{"norm": "rmsnorm", "rope_base": 10000.0, "rope_fraction": 1.0, "qk_norm": true, "tie_embeddings": false, "init_std_up": 0.0337, "warmup_steps": 92, "batch_tokens": 131072, "seq_len": 512, "steps": 3978}
Each number is 50 + 12 x the weight over its row's rms, rounded and kept within 0 to 99. Layers, rows and columns count from 0. The size before them is the row's rms in percent of the matrix's.

# layer 4 MLP up, 1024x256, rms 0.171, rows 528-564, columns 64-127
097:52 46 34 40 80 37 42 40 52 30 42 25 33 51 59 65 59 42 68 60 45 38 67 66 38 38 75 56 42 37 67 57 41 58 59 39 44 36 56 47 32 50 50 66 40 47 37 54 29 42 58 35 56 50 49 36 50 44 51 42 63 52 54 42
102:57 68 43 58 53 44 55 52 47 57 65 53 35 53 37 62 46 41 63 63 20 51 59 40 83 64 46 72 23 61 40 40 44 57 43 31 33 48 47 43 58 38 70 56 65 44 42 52 46 43 49 43 56 34 49 57 34 23 39 68 48 65 59 52
095:54 34 51 44 59 50 67 48 64 46 51 56 70 80 32 59 63 68 39 53 60 53 50 35 60 63 60 52 28 47 46 33 46 58 40 66 55 32 54 49 65 37 43 68 50 46 46 32 39 53 61 45 47 54 62 69 45 30 36 60 36 34 41 54
105:92 52 61 45 54 50 47 35 43 37 62 59 54 37 48 48 44 65 72 62 61 40 63 61 58 35 63 83 34 59 50 44 60 50 56 69 50 57 64 43 36 50 55 57 35 55 67 50 62 42 49 72 69 64 45 57 55 66 43 73 47 49 52 66
097:56 67 59 63 67 46 52 45 37 52 44 39 32 56 56 45 51 60 56 44 42 51 45 67 41 47 57 66 54 26 49 32 54 47 37 63 57 49 50 65 56 48 49 46 33 44 63 35 45 42 49 53 53 56 60 48 56 50 47 35 67 40 44 50
100:38 50 24 32 57 73 50 69 44 54 37 57 82 34 51 43 46 71 45 52 52 36 55 46 52 41 65 47 51 43 67 44 46 54 49 58 71 48 67 32 36 42 51 48 65 62 52 46 35 41 45 59 47 49 49 32 44 42 61 67 46 36 54 64
100:62 35 61 39 44 53 70 32 59 53 44 50 55 42 61 48 54 57 74 32 40 42 46 54 57 59 59 50 51 36 61 55 59 43 65 83 53 65 67 57 72 49 63 67 43 54 62 42 53 44 66 37 52 48 33 39 48 45 50 68 50 61 45 42
097:45 42 26 40 56 46 44 36 63 35 69 56 57 36 33 41 73 39 31 49 44 38 48 42 50 55 40 46 61 48 71 44 57 36 42 63 38 60 57 48 75 56 42 29 42 65 33 59 35 75 59 47 45 54 55 59 49 64 37 51 72 61 68 66
106:54 38 66 82 41 54 37 55 56 82 61 41 49 51 49 52 55 55 52 59 62 31 63 53 54 46 41 49 47 61 51 47 39 35 61 41 24 65 61 52 69 22 44 65 52 48 40 59 41 46 54 39 60 70 54 81 56 31 44 42 42 47 55 46
099:29 47 28 52 52 62 54 66 45 54 61 48 54 37 41 61 34 60 49 69 47 39 54 45 64 63 34 65 47 54 44 38 34 41 51 66 64 42 52 56 58 73 56 48 47 45 54 36 47 44 37 32 48 58 32 34 34 40 60 65 77 58 43 62
096:55 75 46 42 61 36 41 66 57 58 51 63 59 40 44 55 47 45 49 35 58 62 35 50 44 51 50 45 36 56 51 42 73 54 49 45 40 68 25 49 44 62 30 26 54 44 48 56 68 55 53 42 45 39 37 54 52 53 63 52 31 51 55 52
102:59 45 66 74 53 60 30 61 55 51 36 52 38 35 52 34 72 55 37 58 45 56 56 48 54 40 50 42 49 59 61 35 54 53 70 53 56 53 59 44 40 63 62 57 37 54 65 31 63 53 26 57 52 39 65 52 66 52 45 23 63 38 40 27
102:35 36 49 44 40 66 57 31 69 59 55 58 39 13 58 57 41 50 47 56 37 50 42 61 53 44 81 39 67 33 36 54 70 39 36 59 51 74 36 47 62 56 40 56 30 31 47 62 40 36 58 25 40 50 32 48 49 52 62 64 58 41 56 68
099:51 76 46 50 58 54 69 51 56 50 35 59 64 28 67 41 67 55 54 54 50 68 57 62 45 44 61 69 39 59 35 45 54 78 47 56 29 57 69 58 50 62 42 51 45 48 51 32 27 42 39 49 57 74 50 49 65 60 40 27 32 44 73 54
104:38 43 54 41 70 41 52 33 42 48 73 67 44 29 32 77 59 49 45 35 59 64 53 47 36 39 46 41 73 46 57 57 76 69 65 40 53 45 55 60 37 55 33 45 53 57 45 54 38 49 33 33 30 41 56 26 34 53 52 50 54 62 52 22
099:75 31 50 30 71 62 56 63 44 50 31 62 31 58 64 40 58 57 56 64 58 48 54 47 42 51 29 32 65 70 39 53 50 79 64 47 65 47 44 45 69 41 60 27 50 58 49 55 45 62 45 32 51 49 40 46 41 60 37 38 63 65 56 39
096:46 39 61 38 36 50 70 36 58 61 45 40 43 26 47 19 59 45 38 11 50 53 76 48 36 52 65 58 67 38 59 39 80 38 67 43 29 53 71 53 47 38 61 56 55 48 62 53 43 67 60 65 40 53 57 40 59 68 57 58 54 35 49 51
104:56 30 44 51 41 66 47 54 48 36 72 58 52 34 52 66 63 34 47 37 60 59 58 22 43 35 51 29 40 78 62 33 69 56 30 50 53 47 65 44 46 45 54 17 58 44 26 62 65 42 30 49 67 37 38 68 29 40 63 38 53 17 53 49
098:48 44 49 65 64 78 60 39 28 43 33 38 47 50 54 20 65 53 44 38 44 63 50 66 45 28 62 52 60 48 41 43 51 68 72 61 68 74 43 59 48 63 66 39 45 34 45 33 60 52 60 61 43 48 32 52 37 46 53 49 49 53 49 53
097:56 70 50 55 48 38 54 64 59 55 39 60 57 50 60 60 47 37 52 62 49 65 53 48 51 24 35 56 42 80 51 36 47 55 78 54 35 26 65 57 42 43 30 48 50 39 40 63 53 57 56 23 47 54 48 46 53 48 34 55 45 30 67 52
099:59 38 40 42 27 36 93 47 47 35 44 74 69 54 53 60 57 60 49 50 54 38 46 27 47 31 59 62 71 53 60 45 48 68 52 48 63 49 55 44 37 58 38 64 51 61 48 43 62 56 47 66 54 60 33 43 34 67 64 60 49 66 47 51
104:44 21 59 43 51 52 44 51 59 28 60 42 25 38 38 49 55 55 73 53 35 40 30 41 62 49 48 40 54 49 58 39 38 47 50 72 33 32 78 39 60 49 56 55 56 53 43 36 58 40 66 49 48 31 40 46 52 65 52 43 53 70 49 43
100:45 64 58 44 44 61 52 39 42 46 49 54 41 33 50 80 61 67 47 39 46 36 50 48 50 71 32 56 50 59 56 43 67 27 50 45 51 59 51 35 61 31 58 48 40 75 44 24 53 43 36 50 42 39 56 61 34 35 33 41 42 60 62 31
102:43 47 44 46 39 34 44 37 39 45 50 59 49 39 55 30 50 61 65 42 36 58 26 34 32 52 28 24 61 35 50 64 45 57 77 66 55 38 57 58 63 62 60 58 37 59 67 63 52 53 48 50 61 44 43 23 47 49 41 40 51 62 64 43
104:42 42 51 64 49 44 42 40 58 49 35 41 57 45 67 48 41 57 66 52 56 51 45 54 64 42 50 40 37 50 63 49 45 43 47 52 63 45 60 51 57 56 45 35 51 52 79 50 48 48 53 50 65 64 41 31 50 41 52 61 57 40 38 54
107:47 59 44 54 65 46 42 53 37 67 38 72 48 66 54 62 49 54 70 57 32 27 44 43 65 65 50 60 32 50 33 57 42 53 35 43 59 51 55 49 42 42 72 61 50 47 50 49 54 41 40 50 64 48 55 41 55 29 16 47 49 45 43 46
094:40 57 66 85 53 43 54 48 59 26 52 51 59 60 44 40 54 41 51 46 48 49 30 40 63 63 52 43 50 69 36 62 40 57 52 43 37 34 47 56 53 51 22 47 50 72 69 24 49 56 42 41 75 32 54 39 53 39 46 63 37 53 68 72
099:21 40 60 38 54 44 54 53 46 61 58 57 36 64 62 52 35 66 57 45 54 73 49 57 53 41 54 37 35 46 50 59 75 55 54 55 39 51 46 42 42 31 36 39 36 52 43 36 68 60 73 41 67 69 62 45 38 46 55 49 52 32 53 55
100:53 39 37 45 61 33 47 54 51 72 66 73 53 38 69 45 63 51 48 42 44 74 44 74 62 29 52 63 60 25 30 39 52 36 55 49 54 46 60 59 25 54 66 30 67 32 53 56 26 42 54 70 65 41 48 29 75 39 41 59 55 50 58 50
094:31 53 28 34 41 44 78 34 63 43 52 50 48 57 65 58 40 40 55 61 56 61 45 59 52 40 42 34 46 33 40 41 45 63 61 64 63 39 42 57 31 41 52 62 56 41 47 51 65 46 43 60 28 30 46 28 48 66 53 49 57 48 63 39
097:45 51 51 43 45 41 53 32 31 44 60 56 46 32 31 52 64 47 46 57 20 53 43 36 73 68 61 50 49 63 57 50 51 70 55 60 31 50 42 55 45 49 62 43 57 47 35 48 55 78 65 53 55 55 57 59 74 58 51 50 55 57 52 37
096:61 37 54 42 64 51 41 61 55 39 33 45 50 54 28 27 50 57 17 65 44 57 45 75 40 36 55 52 76 43 58 42 36 43 42 68 53 30 37 37 48 62 29 24 48 55 48 65 63 49 47 55 60 54 64 44 75 37 57 45 51 22 27 55
096:49 16 45 60 39 57 44 44 52 51 41 45 45 73 56 58 60 39 58 62 55 43 48 61 57 61 57 43 57 55 53 55 65 52 59 51 49 60 64 53 54 42 59 51 55 58 54 55 52 53 51 39 44 62 38 50 59 55 40 56 51 42 48 64
101:68 48 42 42 45 33 56 40 44 62 38 63 35 55 48 65 44 54 36 75 65 08 41 47 55 48 49 49 61 45 58 46 82 43 65 53 35 50 43 59 48 36 24 39 48 59 51 37 58 49 53 25 71 39 73 37 54 53 43 63 58 53 39 23
098:56 61 40 56 48 63 55 58 52 65 42 83 41 54 36 40 49 61 62 29 41 53 27 42 58 49 47 24 61 54 49 58 56 50 37 56 34 47 54 43 62 71 31 47 35 59 66 51 71 51 60 21 69 55 65 54 48 40 53 53 55 72 39 46
098:66 56 73 49 22 41 49 54 39 52 41 46 46 46 53 67 58 88 54 46 49 43 37 55 68 50 43 38 50 51 52 31 64 38 63 68 48 25 51 33 31 60 49 41 41 57 50 43 52 54 50 57 61 41 34 58 50 42 39 52 72 25 50 33
104:27 49 46 44 69 48 30 60 43 48 53 55 39 50 35 55 68 40 51 54 36 68 57 58 72 43 36 49 54 40 42 39 23 49 64 47 77 39 52 62 40 35 36 56 45 55 58 57 54 54 44 44 56 33 60 75 77 63 63 54 59 52 31 44
# layer 4 MLP down (transposed), 1024x256, rms 0.115, rows 528-563, columns 64-127
097:56 31 48 47 63 61 74 45 39 67 46 67 65 61 55 52 42 41 59 41 69 72 54 48 40 48 39 51 37 53 26 29 43 60 54 39 46 37 44 48 46 58 34 53 31 51 39 39 44 21 56 48 64 58 57 47 49 56 36 40 54 23 61 56
105:48 32 51 44 57 45 52 46 49 60 27 73 63 35 70 80 28 57 18 43 57 51 49 55 62 50 31 47 62 45 45 56 44 55 69 71 57 74 30 75 54 47 45 65 28 45 41 43 67 59 46 67 51 28 52 32 81 40 39 65 47 45 42 36
094:51 41 44 62 46 34 54 46 48 77 39 42 25 44 45 70 44 53 51 48 70 84 56 70 41 43 62 54 55 51 53 64 48 55 74 25 49 38 63 55 60 42 40 46 56 61 44 56 61 55 60 54 40 55 36 29 40 67 71 74 57 64 69 75
101:58 60 43 72 48 55 66 38 52 38 47 62 67 34 55 42 59 50 71 48 49 45 44 62 38 38 57 86 61 46 53 64 52 80 50 56 58 52 34 48 26 71 46 70 56 53 70 62 25 65 52 58 47 32 28 54 61 48 50 29 48 68 37 33
098:50 33 79 43 71 20 71 31 70 36 56 50 60 58 29 71 53 63 38 61 53 62 50 32 57 49 52 34 60 38 40 64 49 67 56 54 64 49 48 54 55 50 43 70 58 41 60 44 20 38 71 60 49 38 45 41 31 48 83 57 50 58 39 60
098:60 66 53 40 53 63 46 65 55 37 51 46 40 41 66 50 43 18 44 38 60 66 46 43 38 33 49 60 59 40 55 56 65 64 52 31 62 62 49 29 46 51 61 58 55 32 51 42 31 52 43 60 50 44 36 53 29 53 51 29 54 68 22 40
097:69 48 21 19 43 56 39 60 41 45 65 52 33 60 66 68 29 50 50 50 62 52 58 43 38 62 40 46 44 44 59 58 38 58 60 57 38 46 40 48 36 53 61 49 69 67 55 36 54 56 34 33 52 36 65 60 53 44 38 45 45 36 33 50
097:60 52 58 70 36 82 69 39 51 71 22 31 46 77 49 54 27 74 52 50 56 53 44 53 45 33 62 66 42 51 42 59 38 45 63 64 50 43 66 42 37 54 51 36 36 54 40 59 56 42 65 73 23 57 62 59 41 21 67 41 38 37 61 40
103:39 54 39 68 57 53 46 44 48 65 50 59 53 52 52 46 49 57 59 69 56 50 57 39 45 61 58 26 75 51 48 44 44 54 44 35 61 38 40 29 38 58 40 36 43 35 68 69 53 42 44 59 51 74 54 25 30 66 72 65 43 58 44 49
098:55 59 58 46 62 55 51 44 48 67 68 64 52 34 56 55 33 57 60 57 53 47 59 58 75 40 69 61 33 52 33 64 40 37 56 22 52 40 48 57 38 28 60 26 30 48 58 48 27 53 69 49 59 39 60 54 43 38 73 20 53 61 40 56
101:42 51 62 31 55 53 54 35 55 52 49 61 40 52 53 69 53 25 42 52 65 34 43 31 52 59 68 67 57 55 30 66 36 46 52 48 65 57 55 31 70 43 49 64 79 66 52 51 42 52 60 31 44 44 60 61 37 60 47 42 68 36 49 38
102:52 66 45 32 58 53 35 54 69 48 54 42 42 42 48 54 50 35 67 55 41 26 47 48 50 26 73 34 59 33 57 50 42 64 54 45 56 55 50 70 57 49 65 71 50 45 52 48 55 41 49 59 62 39 59 48 46 55 61 63 51 49 46 58
101:45 34 57 44 27 50 66 61 48 60 37 58 46 35 64 66 47 41 62 51 44 58 65 52 49 39 56 45 62 35 46 56 35 70 29 49 53 44 47 92 68 28 37 47 41 56 30 48 35 39 58 48 47 45 45 35 63 67 38 37 35 31 41 54
097:66 38 57 57 62 55 33 29 58 44 24 29 48 59 55 47 62 57 47 44 34 39 44 68 55 54 75 40 54 62 60 39 45 35 53 58 51 44 21 54 47 53 59 44 60 35 38 41 47 55 86 63 42 45 57 33 30 40 78 64 40 33 41 41
099:31 66 62 71 55 54 58 36 59 45 55 69 76 58 55 33 64 74 51 21 64 48 59 54 61 71 42 78 40 60 44 40 51 44 45 43 50 50 55 49 54 52 58 43 55 42 52 53 36 28 35 63 37 60 54 34 58 32 29 35 42 56 12 83
098:47 49 57 63 59 25 42 59 66 52 46 44 71 56 36 45 41 50 64 45 51 43 47 47 56 53 63 37 57 37 43 35 22 29 46 42 42 40 48 61 55 59 52 56 51 57 36 44 62 50 51 45 54 67 59 55 58 56 65 42 34 63 39 60
096:49 46 35 67 54 55 43 50 40 49 62 59 40 44 48 57 65 52 50 64 44 54 59 53 50 76 48 49 39 36 54 63 54 34 54 52 39 30 56 44 34 40 56 77 73 56 51 40 55 27 49 54 58 69 33 67 51 39 70 56 55 60 60 57
103:45 50 62 67 57 45 37 47 48 53 38 53 31 56 51 50 44 16 52 66 39 72 38 51 70 50 56 55 49 32 41 51 51 52 57 51 48 50 61 30 55 45 58 48 59 32 49 45 65 41 34 54 45 78 45 57 62 47 46 51 68 25 32 44
098:23 44 69 67 53 43 59 58 49 33 57 60 66 43 49 41 58 40 32 68 35 41 38 47 46 48 53 40 49 46 43 54 33 49 77 67 54 47 41 61 64 51 48 49 64 61 45 47 61 49 77 44 50 68 53 48 57 54 44 70 41 77 49 43
096:63 58 45 44 35 55 45 67 64 37 29 37 44 68 53 62 63 43 46 36 54 55 70 43 37 36 50 45 16 61 48 63 63 59 30 54 66 58 48 39 43 64 60 45 42 53 49 37 36 61 48 53 64 36 53 47 42 40 61 57 64 69 40 35
101:33 36 23 58 69 57 48 47 37 58 45 79 49 43 31 50 70 53 54 36 57 56 43 47 75 49 46 65 55 65 42 43 55 50 36 31 40 44 70 51 42 46 45 32 65 62 35 57 55 44 51 46 45 70 39 62 48 63 59 38 25 67 39 36
106:34 16 53 55 56 57 36 68 56 50 51 53 33 67 39 55 46 42 61 35 45 39 54 64 49 49 46 39 61 55 52 55 29 30 34 68 40 49 55 41 26 59 37 32 48 56 38 53 44 48 79 62 55 46 51 31 58 45 58 14 35 57 24 39
097:45 43 58 55 44 62 41 35 13 40 60 49 38 55 31 68 60 44 50 57 44 53 41 70 60 29 69 40 49 43 81 45 31 37 78 60 37 65 51 45 62 45 59 52 73 55 41 35 69 68 66 62 54 36 22 40 36 48 35 51 57 44 43 55
100:62 33 27 55 33 64 43 65 63 54 45 41 40 57 36 58 47 33 43 43 45 44 60 64 46 46 51 24 24 70 54 36 46 44 33 63 54 60 61 80 58 64 29 54 51 64 41 70 51 61 18 40 42 17 43 39 37 49 59 74 76 50 38 33
106:40 46 49 43 54 63 68 55 46 51 55 49 60 61 28 55 63 56 55 59 65 60 41 56 75 54 39 54 41 40 67 69 46 65 46 43 51 58 60 62 53 57 56 66 36 37 41 63 14 65 63 50 32 51 56 41 64 39 39 42 56 61 43 46
104:56 50 45 48 58 51 61 67 51 65 45 61 71 74 58 56 52 47 45 38 43 52 49 31 48 43 52 46 59 46 50 50 31 45 53 42 64 67 70 42 54 60 50 37 40 45 54 47 56 57 48 51 45 45 52 56 53 41 44 59 38 56 60 42
098:72 51 36 42 60 33 50 62 41 24 40 46 37 65 41 38 51 56 44 47 51 63 47 41 51 60 61 52 48 37 64 42 48 50 66 74 47 41 56 63 64 59 58 50 74 61 57 57 38 56 35 34 56 71 49 34 53 36 48 43 47 37 46 65
099:50 53 47 51 54 53 53 43 43 57 75 62 47 61 60 41 59 53 49 58 37 53 62 57 35 42 53 37 47 43 31 54 46 33 41 33 50 42 74 54 30 47 49 43 55 20 49 50 44 52 67 71 27 75 71 50 51 52 46 38 25 62 54 36
101:63 73 60 36 52 39 41 21 57 51 37 58 42 45 58 42 45 54 56 42 64 58 31 40 66 54 54 51 63 51 61 37 70 51 40 51 46 28 61 38 56 47 57 64 50 52 33 31 51 44 57 55 41 42 54 59 37 69 47 32 55 31 56 49
099:59 42 66 33 67 65 57 46 49 50 50 66 52 54 53 32 39 50 42 46 54 42 36 49 42 48 57 69 69 80 38 55 59 45 57 54 53 51 55 56 68 33 77 33 41 40 52 58 43 66 60 27 48 67 44 65 51 44 46 40 49 51 54 37
098:64 59 36 79 38 45 64 47 62 31 56 36 44 31 63 58 49 60 58 53 43 55 41 41 38 53 55 55 44 50 45 46 58 65 41 31 33 51 63 62 44 35 35 49 47 37 43 30 52 45 56 27 51 34 54 55 64 53 55 59 38 64 54 51
098:37 50 81 54 55 43 51 60 66 48 66 50 55 49 45 57 32 43 57 48 37 30 54 45 24 62 35 46 44 66 49 32 71 51 59 27 72 59 45 46 32 30 49 64 56 46 53 53 58 35 47 51 56 52 53 55 39 47 58 28 49 78 51 28
102:67 43 44 52 64 56 50 43 48 52 75 56 48 39 47 56 43 41 38 60 42 56 59 60 48 42 44 67 30 36 36 27 46 53 62 57 54 51 45 60 61 57 60 22 37 45 63 64 38 51 44 56 47 70 61 42 57 39 45 57 54 43 40 48
100:55 72 53 70 68 59 50 48 38 35 70 69 31 63 53 43 51 54 45 51 31 72 40 37 56 61 36 60 66 38 51 48 39 45 59 36 52 53 69 51 56 57 32 55 65 30 67 62 75 43 50 55 59 52 61 54 57 44 32 28 37 75 61 81
096:75 61 49 51 52 39 15 71 54 47 58 64 51 57 62 71 22 35 39 67 60 60 38 57 44 52 57 73 44 46 59 42 61 57 51 33 69 54 46 58 70 52 44 54 31 53 44 47 45 45 52 42 53 38 45 14 55 62 55 41 52 54 37 35
099:59 64 69 72 71 56 62 40 68 51 63 50 36 30 53 48 48 41 60 57 46 70 55 47 47 42 58 39 52 63 62 60 45 44 58 53 23 66 46 54 72 41 67 53 56 55 44 43 58 62 47 17 57 40 54 51 41 57 43 56 32 64 31 43
# layer 4 MLP gate, 1024x256, rms 0.166, rows 529-564, columns 64-127
101:52 43 45 53 28 47 57 60 36 41 58 54 52 41 53 53 65 62 57 44 41 51 51 51 60 49 29 46 47 41 57 35 58 55 47 33 65 65 45 18 22 67 66 46 58 33 54 65 53 52 53 45 29 63 60 32 54 38 45 48 66 46 55 43
102:68 46 41 47 51 47 62 48 50 30 47 45 57 36 42 69 53 53 21 30 56 46 57 73 58 49 48 36 48 42 51 53 64 63 52 45 57 35 64 57 47 46 53 44 47 46 52 57 70 59 55 81 26 43 38 61 83 39 66 60 52 59 30 88
095:42 54 45 31 69 73 47 46 55 48 48 61 69 37 41 58 42 65 54 48 42 54 48 63 42 48 47 40 67 44 55 46 33 43 37 47 56 62 21 35 51 35 46 40 42 44 49 61 51 57 63 63 42 33 59 38 41 38 51 37 58 74 38 20
100:68 51 49 50 64 50 52 35 44 32 42 42 49 44 51 55 46 36 56 62 34 63 47 39 53 53 56 53 53 46 31 52 52 41 51 69 53 54 42 50 23 51 85 56 60 37 40 51 61 52 67 54 46 25 44 62 63 53 45 28 51 23 33 62
096:48 15 37 44 63 62 64 46 57 66 60 66 61 31 57 62 43 71 65 34 35 47 56 61 50 56 57 37 50 34 60 40 70 47 61 55 62 45 49 32 40 48 50 46 58 47 27 38 64 47 49 62 37 52 41 54 71 55 44 49 46 47 54 39
099:47 53 54 40 52 56 54 43 44 51 54 72 53 56 62 22 58 64 42 30 88 50 20 43 21 44 42 41 76 81 57 30 69 58 53 77 61 47 36 80 38 35 48 52 60 45 41 43 63 59 51 54 43 49 54 46 34 59 62 65 53 55 54 62
099:43 67 24 50 69 46 52 75 34 63 40 33 52 46 40 45 26 43 44 32 45 42 35 58 55 45 53 36 48 59 44 47 29 42 47 54 51 61 45 44 43 53 45 59 54 29 15 28 41 32 35 43 52 52 35 48 39 56 35 32 37 68 68 57
103:47 59 44 48 49 39 49 60 37 31 52 62 74 65 52 43 38 38 55 53 43 67 54 35 37 63 50 41 64 59 50 51 44 25 52 54 46 63 33 50 31 65 58 30 51 45 54 67 50 62 62 69 58 50 49 45 41 58 36 47 46 57 42 49
099:53 42 27 48 72 31 39 22 67 49 51 61 50 41 57 35 76 68 60 33 52 45 45 55 43 32 42 48 43 58 45 41 51 48 61 36 46 36 47 52 41 52 67 34 38 51 51 61 48 42 40 75 48 33 59 33 54 59 61 61 45 48 31 53
101:39 25 24 59 44 27 56 47 42 59 46 64 52 48 53 61 43 49 46 58 69 40 52 55 44 43 41 46 51 68 57 70 47 59 43 67 40 28 29 53 44 72 65 43 51 74 40 42 66 43 17 51 62 43 60 49 49 63 42 57 45 44 54 57
099:43 75 52 39 62 54 66 81 62 39 46 50 50 54 49 56 48 56 50 59 47 46 49 49 36 33 63 69 71 54 46 72 46 53 34 63 50 35 48 43 48 37 55 31 33 25 77 39 51 51 43 72 63 37 62 42 56 51 38 40 56 41 55 39
099:66 57 60 67 35 44 36 38 64 61 44 37 50 51 53 71 42 41 60 52 50 51 45 54 47 36 65 54 64 55 45 40 57 56 77 44 26 66 48 28 48 76 36 55 53 37 78 57 41 47 43 50 48 41 54 53 40 24 54 57 68 30 55 53
098:60 68 57 59 72 27 32 45 21 51 41 51 35 36 65 30 55 43 51 61 35 29 61 39 48 61 47 61 40 43 29 49 59 42 63 44 64 46 72 44 54 37 62 45 45 61 59 34 25 49 32 42 44 52 57 53 37 40 38 38 53 35 33 57
100:44 43 60 45 53 61 50 35 56 57 46 38 32 72 54 52 51 63 47 56 66 47 63 60 74 33 48 58 35 61 40 34 48 28 48 45 47 52 54 72 42 47 52 68 45 40 45 48 20 37 43 56 51 54 49 51 48 43 57 43 63 59 36 52
102:41 42 55 44 53 51 53 72 54 72 41 54 51 73 48 35 49 56 56 42 68 47 51 45 43 49 56 60 47 73 69 53 38 40 57 36 26 59 58 43 66 37 39 49 46 29 29 70 61 58 08 54 48 37 28 60 41 64 56 50 77 46 49 51
098:53 61 67 38 42 54 35 58 55 58 35 40 49 39 49 62 34 46 36 34 53 59 37 68 47 35 55 61 57 42 59 37 59 60 61 45 37 57 53 57 53 54 48 46 42 46 48 59 42 58 53 36 41 52 68 40 49 36 54 53 48 38 45 41
103:52 84 37 54 66 45 40 53 62 52 31 41 59 46 38 71 36 44 64 28 38 56 45 61 42 37 45 63 31 43 49 61 55 49 66 47 65 55 48 55 58 40 50 42 50 45 59 46 37 49 43 68 46 54 41 55 46 57 47 66 45 69 50 54
101:47 54 36 39 53 68 36 41 38 34 50 67 48 63 36 43 24 54 40 27 68 55 27 67 64 50 58 77 48 52 52 60 36 52 73 32 46 50 53 57 35 30 74 45 35 50 52 52 53 40 42 70 44 53 62 61 52 32 62 37 49 33 48 53
098:51 41 59 48 48 42 29 51 41 59 63 27 44 40 66 57 44 42 39 43 39 70 49 51 42 46 57 58 33 65 50 52 55 70 53 44 54 43 65 57 49 32 59 64 58 31 39 53 53 45 50 54 31 55 27 40 42 23 42 50 56 43 59 40
095:64 57 53 60 62 28 57 60 53 29 39 43 37 48 52 33 32 50 41 52 50 41 49 40 49 43 52 52 55 60 61 58 60 45 54 44 60 60 74 51 48 56 47 48 60 46 56 36 33 47 50 66 71 42 55 38 59 43 26 53 31 37 65 62
104:62 51 51 43 47 40 57 66 34 63 74 46 56 59 66 74 60 76 45 48 37 36 47 53 43 42 60 47 41 35 47 73 46 58 58 54 55 60 47 49 47 58 60 56 53 42 49 48 50 37 66 65 59 53 68 42 55 50 25 48 44 58 47 49
099:34 69 33 43 48 38 56 59 41 60 41 50 49 62 27 39 42 49 34 24 53 44 49 60 63 28 59 54 34 59 39 63 30 65 61 48 52 56 53 54 48 59 50 39 39 38 51 62 49 49 30 35 64 43 46 47 60 35 38 36 46 46 77 56
101:55 40 50 55 46 46 36 55 29 53 42 65 45 43 35 52 75 52 50 54 61 53 64 35 53 67 47 60 23 68 44 28 55 61 53 57 54 68 55 40 53 61 44 31 47 43 42 63 55 51 58 38 32 33 65 59 42 52 30 56 31 58 53 42
105:42 46 39 42 64 37 60 51 39 51 42 63 43 59 25 74 73 33 57 60 35 55 41 23 60 44 50 46 46 44 60 43 31 60 39 36 45 50 50 46 39 60 45 52 32 34 44 61 57 67 38 40 19 54 55 63 38 40 62 50 42 50 49 66
099:57 32 60 44 50 40 33 44 50 62 43 44 53 60 42 60 52 39 47 52 69 63 48 51 59 36 34 42 41 19 61 64 37 39 39 43 39 33 55 35 31 49 44 67 28 44 65 56 45 35 49 76 62 54 60 85 43 55 33 35 46 40 53 47
096:47 48 47 86 47 32 48 46 64 49 29 49 48 60 49 25 47 49 44 54 74 58 35 56 38 45 48 49 23 50 49 33 58 37 54 48 47 46 38 58 63 35 55 53 32 59 37 36 55 55 63 44 59 51 46 59 42 33 40 47 51 50 72 54
101:47 67 39 64 44 52 38 47 50 37 42 50 46 34 56 50 69 53 51 38 58 27 67 75 48 66 48 43 40 55 64 45 61 46 50 37 70 42 66 48 66 61 54 50 45 62 38 50 47 30 69 44 55 60 38 71 43 68 48 23 45 43 52 63
102:39 48 34 45 47 28 42 52 55 60 68 46 62 37 68 60 54 25 25 57 51 53 46 57 41 49 48 92 45 59 37 42 44 53 40 38 53 44 43 40 42 54 37 67 36 32 63 39 46 46 54 60 70 45 43 62 44 58 38 33 42 40 41 32
102:28 67 66 78 58 50 54 75 34 52 56 42 46 51 49 46 41 67 50 41 52 49 43 50 60 40 58 50 27 34 58 55 27 35 50 38 52 47 50 49 34 52 34 71 43 62 55 65 43 39 67 50 52 53 70 29 44 61 62 48 44 34 34 75
100:49 66 39 65 35 49 41 31 31 51 71 82 41 61 46 45 50 44 64 38 57 48 66 60 63 34 49 45 48 53 61 53 29 55 67 56 60 39 57 49 54 37 68 48 39 50 40 57 43 51 38 60 48 68 55 56 64 53 42 46 51 38 34 39
102:46 68 35 64 40 29 49 48 55 33 59 60 64 63 56 64 72 60 46 54 71 37 46 48 57 59 44 61 53 46 50 27 34 40 35 59 43 58 30 40 45 46 42 69 57 46 50 58 61 91 56 69 35 59 45 52 55 42 50 42 52 52 58 50
099:55 64 60 40 69 42 54 52 54 39 55 57 56 48 51 50 58 56 39 68 56 69 71 77 47 64 66 51 41 55 61 45 37 64 11 41 42 46 68 55 50 81 56 41 55 50 32 56 52 57 38 46 50 65 40 45 39 41 54 54 67 44 41 46
102:53 38 59 65 61 36 69 59 38 43 60 61 56 42 46 39 42 39 49 79 29 71 86 51 74 46 65 34 44 39 40 33 54 48 58 26 45 50 58 59 50 41 43 60 22 25 25 30 83 57 49 48 53 66 65 40 48 64 69 47 43 44 53 52
095:34 64 45 42 26 44 57 39 47 41 45 47 69 83 45 39 40 54 43 59 31 58 40 68 52 53 56 49 67 61 45 55 54 73 67 48 66 60 51 52 43 66 47 70 43 46 62 69 43 59 67 44 42 53 61 52 47 45 55 48 74 41 50 36
097:47 74 68 39 57 49 66 56 62 52 55 51 51 53 20 55 42 33 46 49 57 47 34 61 70 46 51 47 59 46 38 59 41 48 51 33 47 60 31 52 38 55 51 43 31 31 52 50 49 55 45 60 67 48 35 54 39 54 44 51 35 70 52 75
099:61 68 52 50 45 59 44 40 59 35 48 64 40 62 46 75 48 21 50 85 40 74 61 54 50 36 25 60 56 56 68 50 58 29 38 61 58 44 51 60 59 45 38 70 33 63 57 47 55 44 24 60 47 51 68 31 62 79 26 53 45 28 49 31